From a checkpoint of a small transformer trained on Wikipedia: 3 heads of 128.
Each number is 500 + 25 x the weight over its row's rms, rounded and kept within 0 to 999. Layers, rows and columns count from 0. Numbers have three digits each. The size before them is the row's rms in percent of the matrix's.

# layer 6 attention query, 384x384, rms 0.0504, rows 105-249, columns 0-95
106:520526557455495471484564517486511517525494460509525476523527488484516498484488555520521527477488481496481507481528510465526504508510490516500483489455458486505475462502483537515514485497499510493505498508523495522500440506495475504538508487509485533500498514518520501467531469500503526476
112:535484520507484493499470498540442510497504509532485502535511465480469494476491491533515463493536504488511506504499467505462507470496497472501502495503467515454491546520459471498479501453535449485472499466497501506486421518491474488526518483498507500572510503498494524493528432468501489523
103:509520534506471500502507476486468529436483528517468489453482496509495495528491502497512487509495492477509568513478518502502527513526472505511498530515529492476468449496456484423507492554492482509495509504506513507561518462518503527502495519496511464548498490490513495506484496476531505473
100:493458488475446483501553472514495525469515490442475520443494479502520503486474557500515484513502520480482494504518490460491493462506520442496514481506468521523524475487514505533515496495531522476482477521481515545495488475525529462485523482535513483501526498510514504483516519516509537496
109:488488439467491471523497492510494523526492476489523494483499536457532471516494496494489466514493492499518521467529483478562524488504524530502431541523483488509500491524503523493514471486482475507469538488516516452524460514482519478515487506556523478488497489543535496512505490469516498521
102:496483513509483445492518526538504526478536491486466535493487492486506478465493496511528465473449536495456475500491494480504511513502514486491516500468480511522553508501522491476497465550502522481492484488524533493500510523519492507450461515494503500483492499538505523522518532494475526489
108:499519497438530538488483495498515497485495483488487504509516497503527522503473503470540508530531487515497527473549507520507482499558513477518486514501482513451492530520481405529484481489521500505501511503474485494493493509483479520492500543488506496524467510511444532463443526511458518503
110:456468466475520524475480517449520487488508484519511498527493500471502579491480506510489492463463563522490559503516523480512530485498500484533515539521495505486497525507539513464488493523559498480487513473503523510506532453486474534524493478520495535541501513454519509508488496517449504500
110:434458573477501465463504514504503485510494510520484487496497515509525502513482545499531484483501487514510504503496509514493532477498484515473509488511502487508496473529519517511509502506450472512521524490505512487507491531520499536527457483502487491516516554483498477557485482464479482504
108:494437529535540546500478531487485512527502526494468479452513459478479476539512524490515514507502428529486482508480437503470498507534490474532517518514481476504512519501432479505508484514489509487518529517512502512488530513470466481498527511503518477521496490526481481510506505511511527536
112:511482490515527515494523501514477516482480516542479492461537488519539487542451523489528467524477491483506502527484527482479464460490496477507495506512518475471479484506527522502514436489510517493487525533483486511491495551509521515481525450519526484509483496500476477479509482485486474455
108:493511486510498474478491492482504509490518499484486475502507497491508485504481503495523509529522434509474488509534439495537420479528465521482530496520524484443454499498531527523484553526487491489509486533490528497527560530524527495481484510500506492496505543529475432493491501506475495501
103:491512504512474500489530543481450491522481422476487505458515515560469513485495519497483517499502484523496489479516507499509434521490483465481483521510482502529503498521547523489510491492462508480511481495492513515518539527585566533491457506520497470596478461499467514522463500481474482524
102:487500528502476516487505466529530464502471530516528487465507481461503460525520541501519479458436538510531486463494460508489504562544495462515533530503525511496470503488509521521507494498512436493477492510506518468490484515514505488537495488450502512493509506498497538527459481529512520490
120:510519465480479520493503500463505555468484502486513547489478474540482488516490513542495540524514513474498496504485479466507532473519485516506485461496518488531492495502471505507471495506526488458502531514523531554488501501529524459464528499524538466538470503512489582543536485453551498508
105:469528520532465495549430503491506525557527507487458449516541481515523519497470496476548476520521488513505498559528487519520513499484485477527507484521533435532519531476486498528484499502528505517505527483524443492474458497517531504548536477447466564501506476479505504495515482498464527500
102:457503450504464531476503528486497507516480503543482464505491500484467505490484490554489524456503484519504474450468456498491491467452514484501488495509558473540479517516543479521504444441527535527524513547515521513466489493538506479483504534532479504489539491522512434498512482514520517521
109:512479486496485533506502496506535539518506508514522475519503481448522492502488484480478524497499483459492478524518520487486508494514488482505520509516503486509492478508517490530542471501483453479494469500483542468479496492456507509558495517480507497537501547498490480467498531488520448559
112:533494554543482485531548493504479530517528493492515506505523501467437451525487498485536499505511574504477522511500480534491494481519491475505524539536480478485551454542529501494477532517500530520494525482515525481536452485500508518495451466492548520507471515546495466506477482480499497487
103:501436480546485553486504534468481525481487547527452501551468470531505554472463509457543489479534464471504490480537480505502494476461519495523476515499466508515471514498508487526579548497524487475499507480497494474504502502514520496507498528492477514541504491504494445517475520544497518538
109:529515510475462519549513498492503542489487507536487484548487509475494454485465503497482475472494528498521555511487497490500478558529512454437499501503522498555492499511503489503539454471514532530502523539512524496530484477513481508486505512484509503521490517531495502509528515520499516537
113:482478541512510484447494520538518509488496504485491475470469514505498455554503502504449486508492511548533462520475488497499490502497527511540544496521510529523469470514538499533515492513470487512502505479458525513541489469512498489496528479528448511513488497456484496497451454506525472432
107:525498491480492519527514517545503521519465520509513517465471483456486510497469511524529570545528473457523472494491448463524502481533486486503493464519474488482451495497467442513479513481494505491479463516545486520490502504471530523510528511508479491547509497477474509494505492491560506480
105:439500495487499528484477542524506516470538479499509541482465520504543478502512507502504482521458536466497470513509516469453505497512542516474522493562526548521477551463567503473500489471503475522539471533465487479480476500527493548496476480504480537518542524520531487498524441501472544510
094:476527467481481492508508505493529509502490511525525486524477473496496505525520463531487491504464501504519527469522514472525462539477466537518476507477493527518485531572494475523528476513557485482470524498488461466490515503505525499468527459493533471553442484488482473508542497473487550501
095:476524556534437477498548496530479489545532453444469546485490539497523510523506557487492520487524513483538492520523508509483503471504473493507472440497515508487494499492478453523481476470496506483488476480463477497517511431498523526517490472507539502503493511439519418474491488477476465503
095:521472485525510508486484515486496503499500462497506532487498479560442430534505485471494466525495503466516514480462534518496468473529465549482504484457494531512496488557480496490499516492512520534481513540472516437494492493547484517446472536521497490461482504490539520513450462517485463509
096:509482504466533485464508550425526502540477500531473517471472510466517525499506494550525484519503522520496524499498497494481503461518519512518510460507505501498459520497496535496522467481482502548510550528512501483518511519484475509490502478503466498470487517503514544440470500518537499493
092:495512479519493513515466499537499525463530479508538468510508487493477519512516482506520485539525462487481530503491514505461475541498482453501485496560497538501456513480484454443532571487530489496510516484507496488486459468495539447504525479499508538493544485547492506489488530502492512506
096:517495501475479474534461534523473476461486502550532512498540486468463455522495506499487487522498500448494516510468549509492559541490470509498511512509486459499483507496536529509503540518499522484506509488483499507520488526525539484544514489515498515521532540505500517451520528482499521488
098:457534546506509480473465527502484486507455511452481520460518486487486478560520517506479528497525489541506520463494523472480510494528489487504497529507510504473491488520504516488541535469520487537508522489512457497486499497491473551507548493472507476491564507492513498520450481522532486471
094:541473521516522505504488502472497493525471515516505497493553464497501496459488510560503446534528444491522511514464493496502477492497530470443463482492499475520558452454514474524494518435473512518486510507495502512485486516499491547541533488472502534450457521536519484521477533524464543527
097:487454516516500526505474448489480493495497519509505519506516508465473504509485445494501465439516448529479536530517504506532476495481511521518440521523488504459471446483442537497488533471474492513521498496460509520492501497523474517513524472514538520476529536511464503510479412506513535480
096:487514505497466474495489470509527501518508486518514505480519507507504427524527513513526499465461504460482461479539512527481501526525504498493476503497523494514548443488518490484511485460469482550481463507472564456522524531491489442545498497473529496540510484520489482507519539454480508522
102:515482488435535483511574484488513519477488490491486487496498519495475539514544487484492549502493507438476539495511495502484473527515511462506527553505498483545502489496472488473490520523499520474486494519512478504526481512524507503512529534508519495521488494482463501510485428517488481520
093:480512533480500482495508483553495524539476520502498443536504518528484545469483518498524468472483492527486507488521493557474501506493495506539528506455494501500497556519504469529433514489524551534496494540523503492493474472496535535505477466493456479497508499510484439466526509487518522491
101:508504498539518506492538517475549498425544529467525489546492548502477437475496551519474512514473568467505517500515509517521527524509510515528508550500523495490519487550489527505556480544519515446534504523516525494478493500492519520530448510494477515528530510550458519531502496500479525528
098:502514465555519526502541496479535494530483495486537460486478512486518538520499429539471488505466502484503471518509470499503534466500525518484495478480517529507487536488494509483502500510536484528510523482534509492561497520525514449505503471484517444498447517487461517541487477502515496503
114:477520512515489492517508504474448495479472469480507525530458477515491460519460472501466509531507503479513524468486552464528473510558498515513503503521464504449494575538466526443514539554487443521474509527527461491516506519524487472488485519470533496474510521495528534514437507521473467494
101:539520498507495491511512490506547520518523485524563488468468510483533504473549489504475504514513523513511500469507511484455527442511523540500482500512471562511499539527510500516492459483491520505445492465507508476500460513520474452512488466462503510528489473479498432486518498478539527488
100:514520494522514503506513521474504520560505476516577528506529537494524502510481497482517516509498473498521480507469468503505523466508487495534481499505494501546482517514597471530525533536471532479548523486540510543533494498482502472547538509485482507518481509465447471499542478495499495548
094:516507508461508551473476522478475531468493496501480507489505532537447546500546492523492488523470483563517519510476486502527477495469577492490491498460494514521494475514494500438498519479480501496511495497505483500469485454498502475514533535508524463514485464538483486519482497497495480480
094:499521467469465551530480544538494495512520506480487474520491513531519496493536506439443480517474533491509559495509509451520483554485507484518546508487519459510473476493543491489496461503464491521487505504472495522502520460471489498515458495504484511502541460480527447515507468477488488494
097:475497512473514523534510543501479525508474488506444512506469541497488497525542511506483498512537495513463514465482496485530472481516479505437456494519517522505478512496513511489528520511489517504500454518483542518481522520509460494495502484479453493510484495506525547463572472507476436486
096:497512499473490516512554447480474484508518535453517532501486495540476495487490517448490530503522502516522482462505485462445551489505492528481478441517509538506451473489467529487469457528470463514498530509430482522503499534484530520538485524507500503488501451474483460486545504534526510486
086:529523509450483511486456474485537450528517537517515469474502488474506519472520501501531501473547525517510499468550533536520544472495450497494517503470486495470476447516503488511485498514525494499497496490512513478468513471503533477497505512546486488539518503462513470471528527475476543512
102:521538478487539492476490502513487508513494511452484497496458498481504530525524473534499500450507492508489578475486526493487485473500537503499482484510501468496507495498493508474509516436497495553510488470497545496515465488532485501475468565501475478468522437521482509525516485494474521514
099:457486503471460548497486484485520493477461477497477518492494516527484551501479492534459502498498471510524541494499505528506479510492467538534515505493536486449493462507467448493500501502498532481471443500525517481468470510497485507519512526510521492506482474538471529494508539541469482488
100:515536530511507528514479495517486511485484505525526488501506480475455501463502503491469472482490516523516464545511509524504520519526471472472487504488499456518475503496514507488531518489526507498506483480530527499476479468511513442509540538513468546481468521499479537510527536517508526469
104:493521514467468454503506526487520492531534447523512469495502485504506527496507486552506500505513451497511459515505528560534471514484471481489496499461499494468552473482477488473539546485496539480535496559507528481470498515531516488552519481484530513494496494464522540517515517504540509522
095:525484496522516499532520512493484523423504507495507548500513516512500491503491517489505522493487505497532472486483475503527583510520516480497519507479491509528530492509510521477522511505545494460493441554521546493515509521531512514487515498496497517452527515496528512505488545534495454496
094:485516496458494517577499553488541550498511483517508506510516434500441450483482479487510494503485523493524434489497491506494508541509461528499509431481472465477478512488522507524536504515490495493524474537516501492495513521498516507487492506477487519551505502533425514511523503494536501509
096:493530513474491474488479515486510485505503483515527530486519512516455503519500519512505469530524526507527533500502427480505444472476524542519503505507488529474471506462517467531472524456503491522498508498488492520499525482514502498548499528479516531467492456486468481518551496479500505496
095:497494529482495492469470490489540479533479521540469490484502479516468516504480491510522539482523518481462465524519479526511502494526486501465472544502473474511503525534563505509509525463518468485470513503516511527519490469475509498518538427511492474537475538545511485504525489502549514507
099:460403459505532484505460497512497492486478522516502468493466500547497483505519508532500514510497537547428506489516483474539477501511524486515482491511494442458457552452511477513489487452480491532500521487493513508439495514469468541474512504521498469506482523451527504496483491516466465525
101:514464474478448470506530518477481513482478513480599465511521489486519534506478489488498460467525521501468535471511531556480502461531501496505487493529509503481476489492474493522480545517498510484503531454479545545521466469477497469504514535476516449480479484516494467524485481465524461500
096:487486478497449471451501492508494496463486492484493508424480519565505504479460463493481489467514521464537468502470484469481520464513511512474531477522518524481469526520535570496519508523459513472500515474488508457485528502502532537498507510469516489463506467484526462502518503485474520480
098:548490473502498509507499523528460448500524517522532496484493508510473478514465498508504503475511457488474492531548475485440470502445514485493480498515531503443487474508486506491534536493505499502488511465469451510562532527515521524539526539480532466496526501510501503495475472487466496513
096:488498552521523462514512486467516477501482448509493508510450461480470542477476536488511522479501483488541501520493509492480449487514514514515507518498503499446472504536486531546416519489494463494528547543497486497528494491496478509546559490467515530513469501471471505502529516534472485494
103:524478558503489454509448492503520516531509510470501487498518482522488482538509563486472533492521510504485531460466491503476458433557508489487460480517526516474524498476494515484461533521476490498505501501471487492510537501508488529529506554492508487505491496465543556511518499513509514477
098:507492523543511531506479497517512500493479517504529518456485502511466530478461446468518498490512499542500467514516487425504480459456475534525510522527485478495508554503508508532494541522463504532495518438468522478484494493494505469508502524517498516495479494464473489489503486564511516479
090:485486495494539469479510490494527484484499549524516487516456506473516474490476476492509506490514477519541485530501485542573486478450558474486551510470499507494498511491494464462495502532462490578482488504513507533485503521482493517496435551462487510507450464507477528498491533484513535513
106:498503456501519471472495500472548487511477528529562477502523472484485492502474448496497508522525469515494476481481533496475475531497540496493476474549509542507486506527451523507502495472497487516483521506471490457528506473507474502470505516512474522495479473470523497490529493464486497482
109:490551534514522467542527512511499525501494505507499476483472524514512498502532535537487556551482532508450480499490444502503485513509507549507518525486484545467524510486534483527516482534502493506490500511493450519490474519500525530484424548476518511508462478515508534491510499502480505481
097:529500483513523496505520504506544549535504480522532477483527505484502523523490505491525477496505498504503516468473444507488483478514533509501535465546496562489516503565488485514499512488486502498480477502482486494535493483492523494517516492482506565519521462491526559496570497481520502485
099:530549497496481486501542472488485493470497526480505485531485500486505511474511510535474494547477503517487526493438485497496495514498499524480510475514503495493449499474468524503520499509467504514502463498531452496508454512476514409522503485468545496470491489479508564532508523498529512460
096:539485503488523506504493491516520508514511482492523486466509542539524480480532523484489536527526526526482543492507499477535504466530519526496486518487514467524454504477495540464477489470462514474514497512485531509526503475493493510462459485481485487491494541484467583495494444491469505482
097:472457553548548495522469506475544512556515508534473548471520513507467488451493516498503509507545469535507528488483528503484516499511495441479499493484460523463489513482498541515477509476539487527467484497522504499511444456473477500528491498490490529533502479470488553478448484488510474470
104:493511515478457496496510468524503488485473487494495566461483486511463492503504522459478495532489444484497475520496485466491483468510452542470496536485483505503504495522514513527491446562468501475508487460498498500488496506528491518497511476529470526487518495476483470488503512492481552455
100:526574487528524489525495497464520487525476511472469493460483518467482467495469475557527485493505484491514487476511481540517479523498511464498529469481513459478481463486437517503530524459514535485477516533512486510492464501447507493515487465475469526502490536521515481507502538449470504438
095:511480547513508538491494541485489524522537479531496471477477514516483527497531515486514535537521491516503483504490525514500499473489510513451509505563494502502540495495539452522503490511523510509570460529526493525458523506517506493499538499478454498490475474489499475539474515494491471518
089:505554516490509471521495508462496434464482479456507479482478548506489518508474526506525459472507526483546523453486494504506487505466485519510503527492502525479449488483451514522471489509516509539435509442504519527542529525506494491536522520487482504520507504479499454537463462544509535492
094:505504486514478510483492484506462477445508508499533487488473502475535480472505504517507509478533492451472479479505490504557519491472542510534489483487493478514488486483477535532462495493510506558453480517450456485484542468522487519509556485520510501473521507474448513509523479486475528516
100:486511465494465539511522471503489486488531508495530464477495492469545549497486460559518530482537527502459523502482528503459497510526525480497502458458502504491516529502480454467467508463506507507507463528505525524496519494511501514516496475503477482531520495501521499481492486517494483491
094:481492473438543557521464488459526484495426526532530469529504479445519462485489504503520503463525497506513519476483533512467495463496488484531475479491507503516494481499503578467522519523542525499493502514481513492511444530481504500498522421509488508539507516487475513479500513495497503531
098:487497517497499509517503524489491543488497519478550473529471514535481497484520511524511496561512497531513523499510523501486475524451476501485517510521495472429513463517542423478503499479507496503503522460509473495465512567479514493549517492489493487493495472471511510490520529499495477462
093:506515501501487486504501489486523462486475533468489475506464516506509477512508454477523504528498514481486509519520514465484476477492484536481499539502483506501482558519492489484503511478486529513511508503479490546479488560503449530494522526524527488484532545422492525507463460537487540491
098:482484521532510524510509513506523493479498483509532532508545496446492444517501495496516459548482563483507452498499476521499525499505522450471518484536481487492462462504563487511493487485507474500548494485457503468476532546473497480484505485458480522458495529461437538500524499430471531540
094:513466517493484516501501533488510477531490527475482490487503469517499523466428505504484502490467492519498522469468468521488478488496515470514478479500485508531491458497508523522496517490506489534507492505516521503499491549490499477457506454446535490486472502485487496494522530433452518499
100:526480497478531450481527461482473479518540472534530540501493485486467541519500476513505533493524474499534458519516489478542508506475541501525527519484447509493528499538520484482541533454476489474514459495477505506526487500491551487485421508507465490489501512513484537524490531488516525492
095:499541496487499474472513520464465492430510499565502519503486495483448503547535554481494516518522533532501535473469491500475490495475501536507548486468550505525495492507496483519558479537499500520549504503558478502482499550516469513533507479483529469488456505450462477502494502513504494541
099:521492486521460518523488520501492476514518469509467506510519499531486457542496469476502500515517501508470535523494510538502476474521495527472521520496513505483461490546512472501498511478513541512509517489524466429551478544500531497475508441478519518444504507469503478485501463496517491532
093:512505444547532531523491507489502479470537497520483467530477516479524486528490513498526472497504477540528474522504451513501476524491452503476526514481502449491494422479440462473510521515498470484460516488500494453476531471456499549498525491495508541477530506515468459493509475481551494525
106:477514505483478508473471446499521508529499488518555511544497477526472526505502501525537470502532492470515503503519513483509449474545517453498516467521525522480509519467461472447517518501500497507482488438486466529487513518481485526493495502476514485546510430533490420511487518452480495479
105:558513479542504518542550528472517478471480514496464491495483493527496436524510519498492493518514490526496544494477549505495510474493491535561508535499518486509479511500522492477470498514529561459523511514527446519492546539557535541499507487469515451506526528501476490491504495503522528487
109:489535467522512499519491496498489531457505493545558491507493491468536519499500465539485482466480468497504452541514497512509495525473516514488499486544526491434501501556573473493524515502519549526504486512526458521491468496507484484485529448500460520484469489511493472473537517527544517511
103:497483526483480432525499501523492474511546487505476497496524522474497554488496481499481527497418477519503520473508480497505498528464434541484492530522516554489550542551465496500555528506495494517488491551493497509468535478532511501512484520476526463487496517514481534512488479530511474524
104:538469534483473485509540504483492494525506506517506437507499517493509482500504516540457508502498479448557467485499453473491503518550446512547523528504513489500478493478479460479506487494489527460507514497586498499501523508532489507515523517487477513504498490496485497472528528493540510540
094:533493525523485534468472509488478487570524535534534512511508570539516503472499447514480505491530465535491533507546513501495476494508517543515473478536441470513517537513523488517523523460542529494520538525465515499531461513462513493509516499500477527505488520512497435481538475463498487506
102:518514479467481497499482525517496514509524456505538501528523509490516473547484510459497499482504520504501490508498485534499473518512458524510508517459521491550484500507497508464533452465477503500499501525533540520481518512459510467501470507471515530464492493506490520523490531506540484525
102:490547522476472496494506532506523497481498498510498502524483498473494518508532549494476464531458519493542502470511470499501512481459499501450523483485504536518481481520519454532527485505512479476518488497524514476500514516547520469522460551470466466533490494448470528495529508508494503549
094:472530509488482466489490510529526467507527505505523498516506518486521472503502472559521495495528506506532517506492485520523483515457499504537487457508518538500498449526504475498540494486484488538496484473538553561477484508474489463492511524504464510478501475536489524481490554538519450509
098:522534473508517546498490478486478495482465484491496497520498479526559519487522511538512509510524488455472508512480466535534488482481489480527475511492489505506516412479492515532476478499481512503501474489461500540483511486456449464491494518487525534535516522495546463518481549498463491513
090:477498505527530462466521490494509525550523515520496441490489525509494514495469551490507523455467487500541499498512501525494509522561514510496462469518531494490499518516497525479511538495509526539475484482517556538451506495495472523524469509521473537496479458517491502517553490489517494464
098:427499476494486501471482478481487523484486516527467502508482485489512500518470522525491554473502519499527508478470546482514489513482546511510494463547538525519481502493488514497457518495527478519465514482526500521470472497528462518499476488529528508487531489509468525518535488462463455479
103:505515464497493484501488527488509478534490544520457482522487529503473491494516480519492532496540428537498486477514484502478489481474448496541472522516486517507477514538508471494473582489494538489492494482521482483481461515490478485485559467478525480477482491518509451513460522523502487492
097:503482499535486515518512501489468491460492457474516506544464515512466474498491512495515493518492527521521522503470491494550527466468520546495496516468459493457464453531512495449513491543475558532490481461532445460504507485517540482518492467513470509512552508451486527509464487474537504476
101:530515495526513483468478505508529520478480479458482475446437549468513486478533483485482467530494484506490558502474525513484542482509527478465503505492530502506493501505478518477534513535466470486512489501464487529518532502553524552466489535502501457488480453513491490496494499516502508475
100:477498519488495485534496488530511506540489481522485535474540487539529521485464492500473526517466502472540492509515513488510490481484510494446469444444480511509465521528514537500515487492527502486510485510557492496478532462469481465499495521491457497481498495536503505524504504478463470579
094:486501507503508506512519482553511487446510496505435444511482536573481482517468444534485460535523463545487470500493488485500477486477515541511472509516479493482483494490476517489493556462534533518498472456508490458507461500518502478502523560499466481519513509473471524499472491552518509494
093:461529489456494528524459510497516494512488524500496507484475477544483447510468515517485484518521513531537479543562543459475502517473485530518498490535490510513496485525543499467419493555513525487505524497534488483494488510501502514498509519519485499476505515495492514511497484523472494482
097:489497475446510501503495479511469509522504560532505449501500502499530474540491523530510526504491488503492466491510520502494490554520479541489529513512469499551475491493496516520513480511498491439559499473545539562485523492448523522554495461503483497488471470545495510496487487468470532556
102:482496545530486513463504506471473558451500492507487533493479570530513490525495490480516470489511522501489501546505487555529505479509503489472503516486475525452507492466497482545496448509474526481449519527504442501503501548474527545484469476501479467465515497456525472491522511508505474527
096:510508468508516497541496503491502474521485525514490551443522493481485496498528519528494530522519517503507487465485471440477510443511485506517513473503525491512445501500479512559500480463498509441496502469503462524538466485516501508540488495515526461524525509453488450507500484469535499471
097:510521535494528486514512519487495532496489467504467517507457467525496554500521510540503535482472512491468547523491493532476471488510439476502519532532504453486470546492516464510482493482514502484479482520466470447459519505447499595516544482548468451468488480494514500474525472498465502501
103:501454582430460537528529469540492487513492539490456538471413537512486493492474512522523499524539440532471499502516500543483462506442506524499439498515478541479530495482496440491502508497486464479479479517483498533472488502552508502489479479538506524503516495483492511521471499475469517467
094:503475525544462477512500470507508493505461485490492438459463535527466478495466497534482501522502461513503496499538515490524514512525493501509510489485448479513582495496466469513523541451473466524499496498465489520491505535492545490510509521501510524517501467505519475503498487493516492504
107:495493493513515517470470504483517485466501472503543462498517529436511489506525535499531497500498520487504477478487467481481488462526497509484545508475517517497492482517535519538537448586496495473500530501507512481472471479481482519486517490475505491504501524450511441485513527469523500513
096:506524519490475491483521527495518532541516481493527502492505485465566499499504554480498478536438513541487490496532517488528506464510495465500519505522515508472565546520524482522504435511492485512438534498477496499532483481501497507477509533477510497531501516438534529518538464474482521488
097:465493504485497482473527499499484461475511498455488455479521478505480490521449507492503497530457499484508536518549469491462505484521497486507509515536535480511503505518446529497517470522461492522535522559485530529525487474505501530507507442522498481540506519527490484513510525478495452513
091:470529464538521515510572489489464496492512509495485464470447492510476488498501466527482501502499489525478511529519518536535505501502536504502509545488529513506485500489454571499531540523507517522552495480480530507500491538520503500514509511517523496495499538537467484539517516487443516519
095:486494532517485460450529515498491519519503470487479534506490502519487482509495578503503557502496528469529493520494489515556497512475467513519498480481512487515463534539464476513478481556516474463503491529518470491500484528512484511482526520488525524514489492541494515430527467557516514547
097:528484483465520567472535520467504499471511501516465497463526478514476547521504551504518486516543457531486514513512518482469519499479487531499471483546513470488485539487510478479516548479523489517466455507510517511545536482481479485470509537525484520479464516487512528467542470513449510505
099:510529506509498513518490499511517515484499495505500478473495529483482505521480511559469457457510456506513489551483490500481464533492514458488485481546484453514505536521558498532474444486476485500502480506530460470469498505566509459504484489475500503499551475521500511497451462528491485521
092:523519473478470485479522517498513518538543523504503488489544514475518474538466523560520553500471503494508512465513469489527495479483507454508488505505514520493529488518456486522517545499476519488492464482490524522478492502489538507534557484512452497476477490512461472492478540498494503520
096:473494550512476507495526468499513521478506455529470543498520490446487492518467497480466502473465508478521481519485477461500520517475531518471495468498514522468497493463524509532496495509501448464497529489514442462519544484516539517532538533510542464522541499483466529489501479541491502507
094:508498489490508523506519482513580491475523477504522540467506495440508492512498487463518528497454495492504511506499491511574469573498489494492495490483502481524511448511481535471512470512505477507547518548503484510493499529490471550498503483481513541556507490502480507494460494513503470516
097:507486484536512501418496505506518528505527485481548518562548528487525528499504497490529471515496521525477448476483491494509501494544560487540479503470495495518469489502515550510481504450493497452518526478473481470530498496483481516496538448522505503523500520468511498505487549490516500495
089:495504527477485500500481489498532511483451465528495521520542472486503520499519507527503530524476489479466507512529478507524525516475501530510490455439481535497507450491506487477470469481496510506511454455512570525486500464560538489478479495519567482467550538467514529507513490512546534546
101:487467527498503479483514515479511484494488504531468544513536499474489471495516479522497481517509486507497462497543477499488503505540488474523484499503529480487522524524502485510520530512461517502479528504473469536478540487514490459513487543521485543492524545573506496518501500496486490493
094:518529515490522454484498521449485497500523557530487497489503522497508511492492584530461483493480532493485508482519481524490520458532508437498537524527533476503501517519510509504449454448493508487486492494489500542509487491500496514491505488515487514462484512496472504474538499460497466546
094:467479463560484489530491491496486530511515510481517469478516474517474475481517489525506489508495517518539497481508466492496561504520494490495543496510527521461499478496503491513496517480481498496492504514506484449508501540528478507502598506497527473486524500483494486511511505504510525471
097:447509501490537480543495513485508458546512504513525482501486515533482512483497476519462505542500500529489530499506510525464494524506516495402479477524472518473497502499504465548510491499512483483542491476498501494476513500477496461511498461481486457522525487501498497497498506482498528507
105:531515496494499442486533476505486471489479562504549502558515471488518471447482491506516493476474490514522457482495497500524485528508496525482509478502502475491511544521542533480491537488476550532498505474574513540510477488502544452490511504520500469516502499502435563509486502489491497517
098:504469532551489477539544492484562500473471510498499536503525489521481502463475477527524560544517484513504519451487492503516527481485505487496489450492458493537466513521456487552507507473519508507502559488457496531467447502483490475521525499460487514493474456494515553465519498462502522474
098:519492465506545514541533489489494536494512509511493483461493532547500563545509508523480512538530469446505508456494512494509461470533482474512491495515517501502489507501475492489512485509550489495492498518456517511537514497521510478534514500491516491519495556475479482499461527524439471499
096:503564486525496551467456521491521507497518521492477483513427445479536528521521545481455548529479492514534455501523501491485514531505507527498473485520507539463526509518487474533509523445445498483468473512523492518512488513497477439493510559514473507527478469521496494472525520507472504486
096:507500459482479506475481469528476501497499520468519493494557528506491474528487551466508493500460454460550505479480516514494482504434520495487543492494502508520489477454508492452501484522556536449520505494502491512496519491514523516463508513486483476482540451506497482506497471521485505474
099:531486476502514469464492504512538518544491513483521540499509517469481524491429472481502470543464458467480483512517453474464511500459480502486493488513508521473496487509512534501480469548505505471524514505523486468502446507561502489547544536500495469523459498486499502494491502530484498496
091:512533493494471531465540495537487480534462532481520434522523538529502481525514496515500543478500500535477512536541537499539454530533508488462503539495500505495470466511492519479525488490521486534543487499465519498504508552504491488482476463522469525515494527482493500498491529479527521502
091:489475500479528506462524492520479505529469496470500534493486513492501519476477520537501501544520466574495528488502484507545495494513534494478493473508526495517528488504509454513454479448472493449497460548513513498526527481547508490491464507499539514515505521519531514486502532451498513510
103:450479517551512479460487473490488538488508538494503549509533495505519468546516490497514489508529507473457502512502469488508451482456474525485480514548471485463512475500535503536528467522505486525530526487512524529481535514466489498483487510467517496491513554528543532523509519516532511447
092:519484486506536510502447497535517478505495468513502484509503494473435503478544482519481518488528433528475515498481492517479485487489539491498521510489504464499507512497489456490492508520552542495487522465457525527523488483495516470540525470496495500502483533504505491542469534483545465495
105:517459469526529526511513501504495503476460533471463552477504486491503509531510486499505505498504497516506511463549513454488485481496473513531498495504516504464537468452509538490517459521470484486503484492475504517476538538544478507533517502511523497475521460484520462508499514491494517497
091:499489482475467499513546497488458498497471550484507491514501485506476476458514469491512530498491499471519529512506554516488506478491492505511464539499528482539469487520473541483491486476530504460538497475516510496494511500528494485521542491499541495489459458528479518497466483479526497501
100:533508494557545468485504517484478485467474536478538527575509507505484531482542498508516499466571471463498468521511536496489453471475497510489445479489500506482513458496509503477480467528513502516488491550467544497470480487482489463502519492498497499512462465555431569507491537444516511508
089:529469459487484513521553471502504462497522494503509507485513524511506452492503501464509516514491491473513487519507471516499548456461528527532480508512532498476511432488538530505463461458525495448485517500459510504492536458501448512508502497515528510510539537522499529475445512475467509445
101:494511506487507494481527517486540452507468526473464528499442525482477439495531487494509495535490528488477509492455525514521508498502518493438518496523494506495524491509512500529476452546508479512524513491510464529472471524509514490506515455479570498467524506489536537513521525467533492493
100:564485508510508500489505487489515486484467497502480518449491503489502480517530509563479545495504503505493500476526511478486458482488521499502493509530472484502507474545505519519492502498506535483491507514491547500557465524465486466479497486506514475485480475494455472518515505476493457454
098:516519504529489444538502500492519521503534490486487496468533512501472489480446559495498499471505455501552507541494494528505521551496507565473525491506523524572473494487516515517451492483497570487478476498485532499488494491540470552473456501505506527519501488504537524523522517538514515492
093:503470495487473509483457520442460487507473509509503533505549455507508518492484530494525541489511469533531555476506515492517497553503458499520489478503530503527491486488517481502485459456472485500478509483509499515511480493501519504509524496486470447483434533512521531536531437509506537500
099:520484527529516483515518501469517479498513472463492490542516513501470463499482494472473505517492512505524562487489517510483540526533489563487454513520509490505488591519480480471477504521506515444525477490551492480542520532465496523523494493506434454498469536488485523484506500517524503516
101:508515590533447502540505473509490494497499538493502525469497504539497501501512539520503523553496458510516516487509508502500485520476503534495513508471500442490556500518516472497529554543501532478486495512468504497505518524543502472513493520501515456482539513496505468508521487495542488490
099:514490486503500483532494527516512543485501486504468490482524514530496575498495489577460485446489500507477492527480555493462484529517550534476485518458518511485505513517484469435527538473512492468497530473530529529511520466462506487512485450485519497533512454491484500501510520511465474487
107:499499518499469447470507476503496520551471491477488480469515511470491525529483453512519475457552478497531520550512479486459507475540462497490510453533525499524518496495484522495535541489491503497494514488532516494494504480554494490454532447520505507510514457533457441486510516467496447501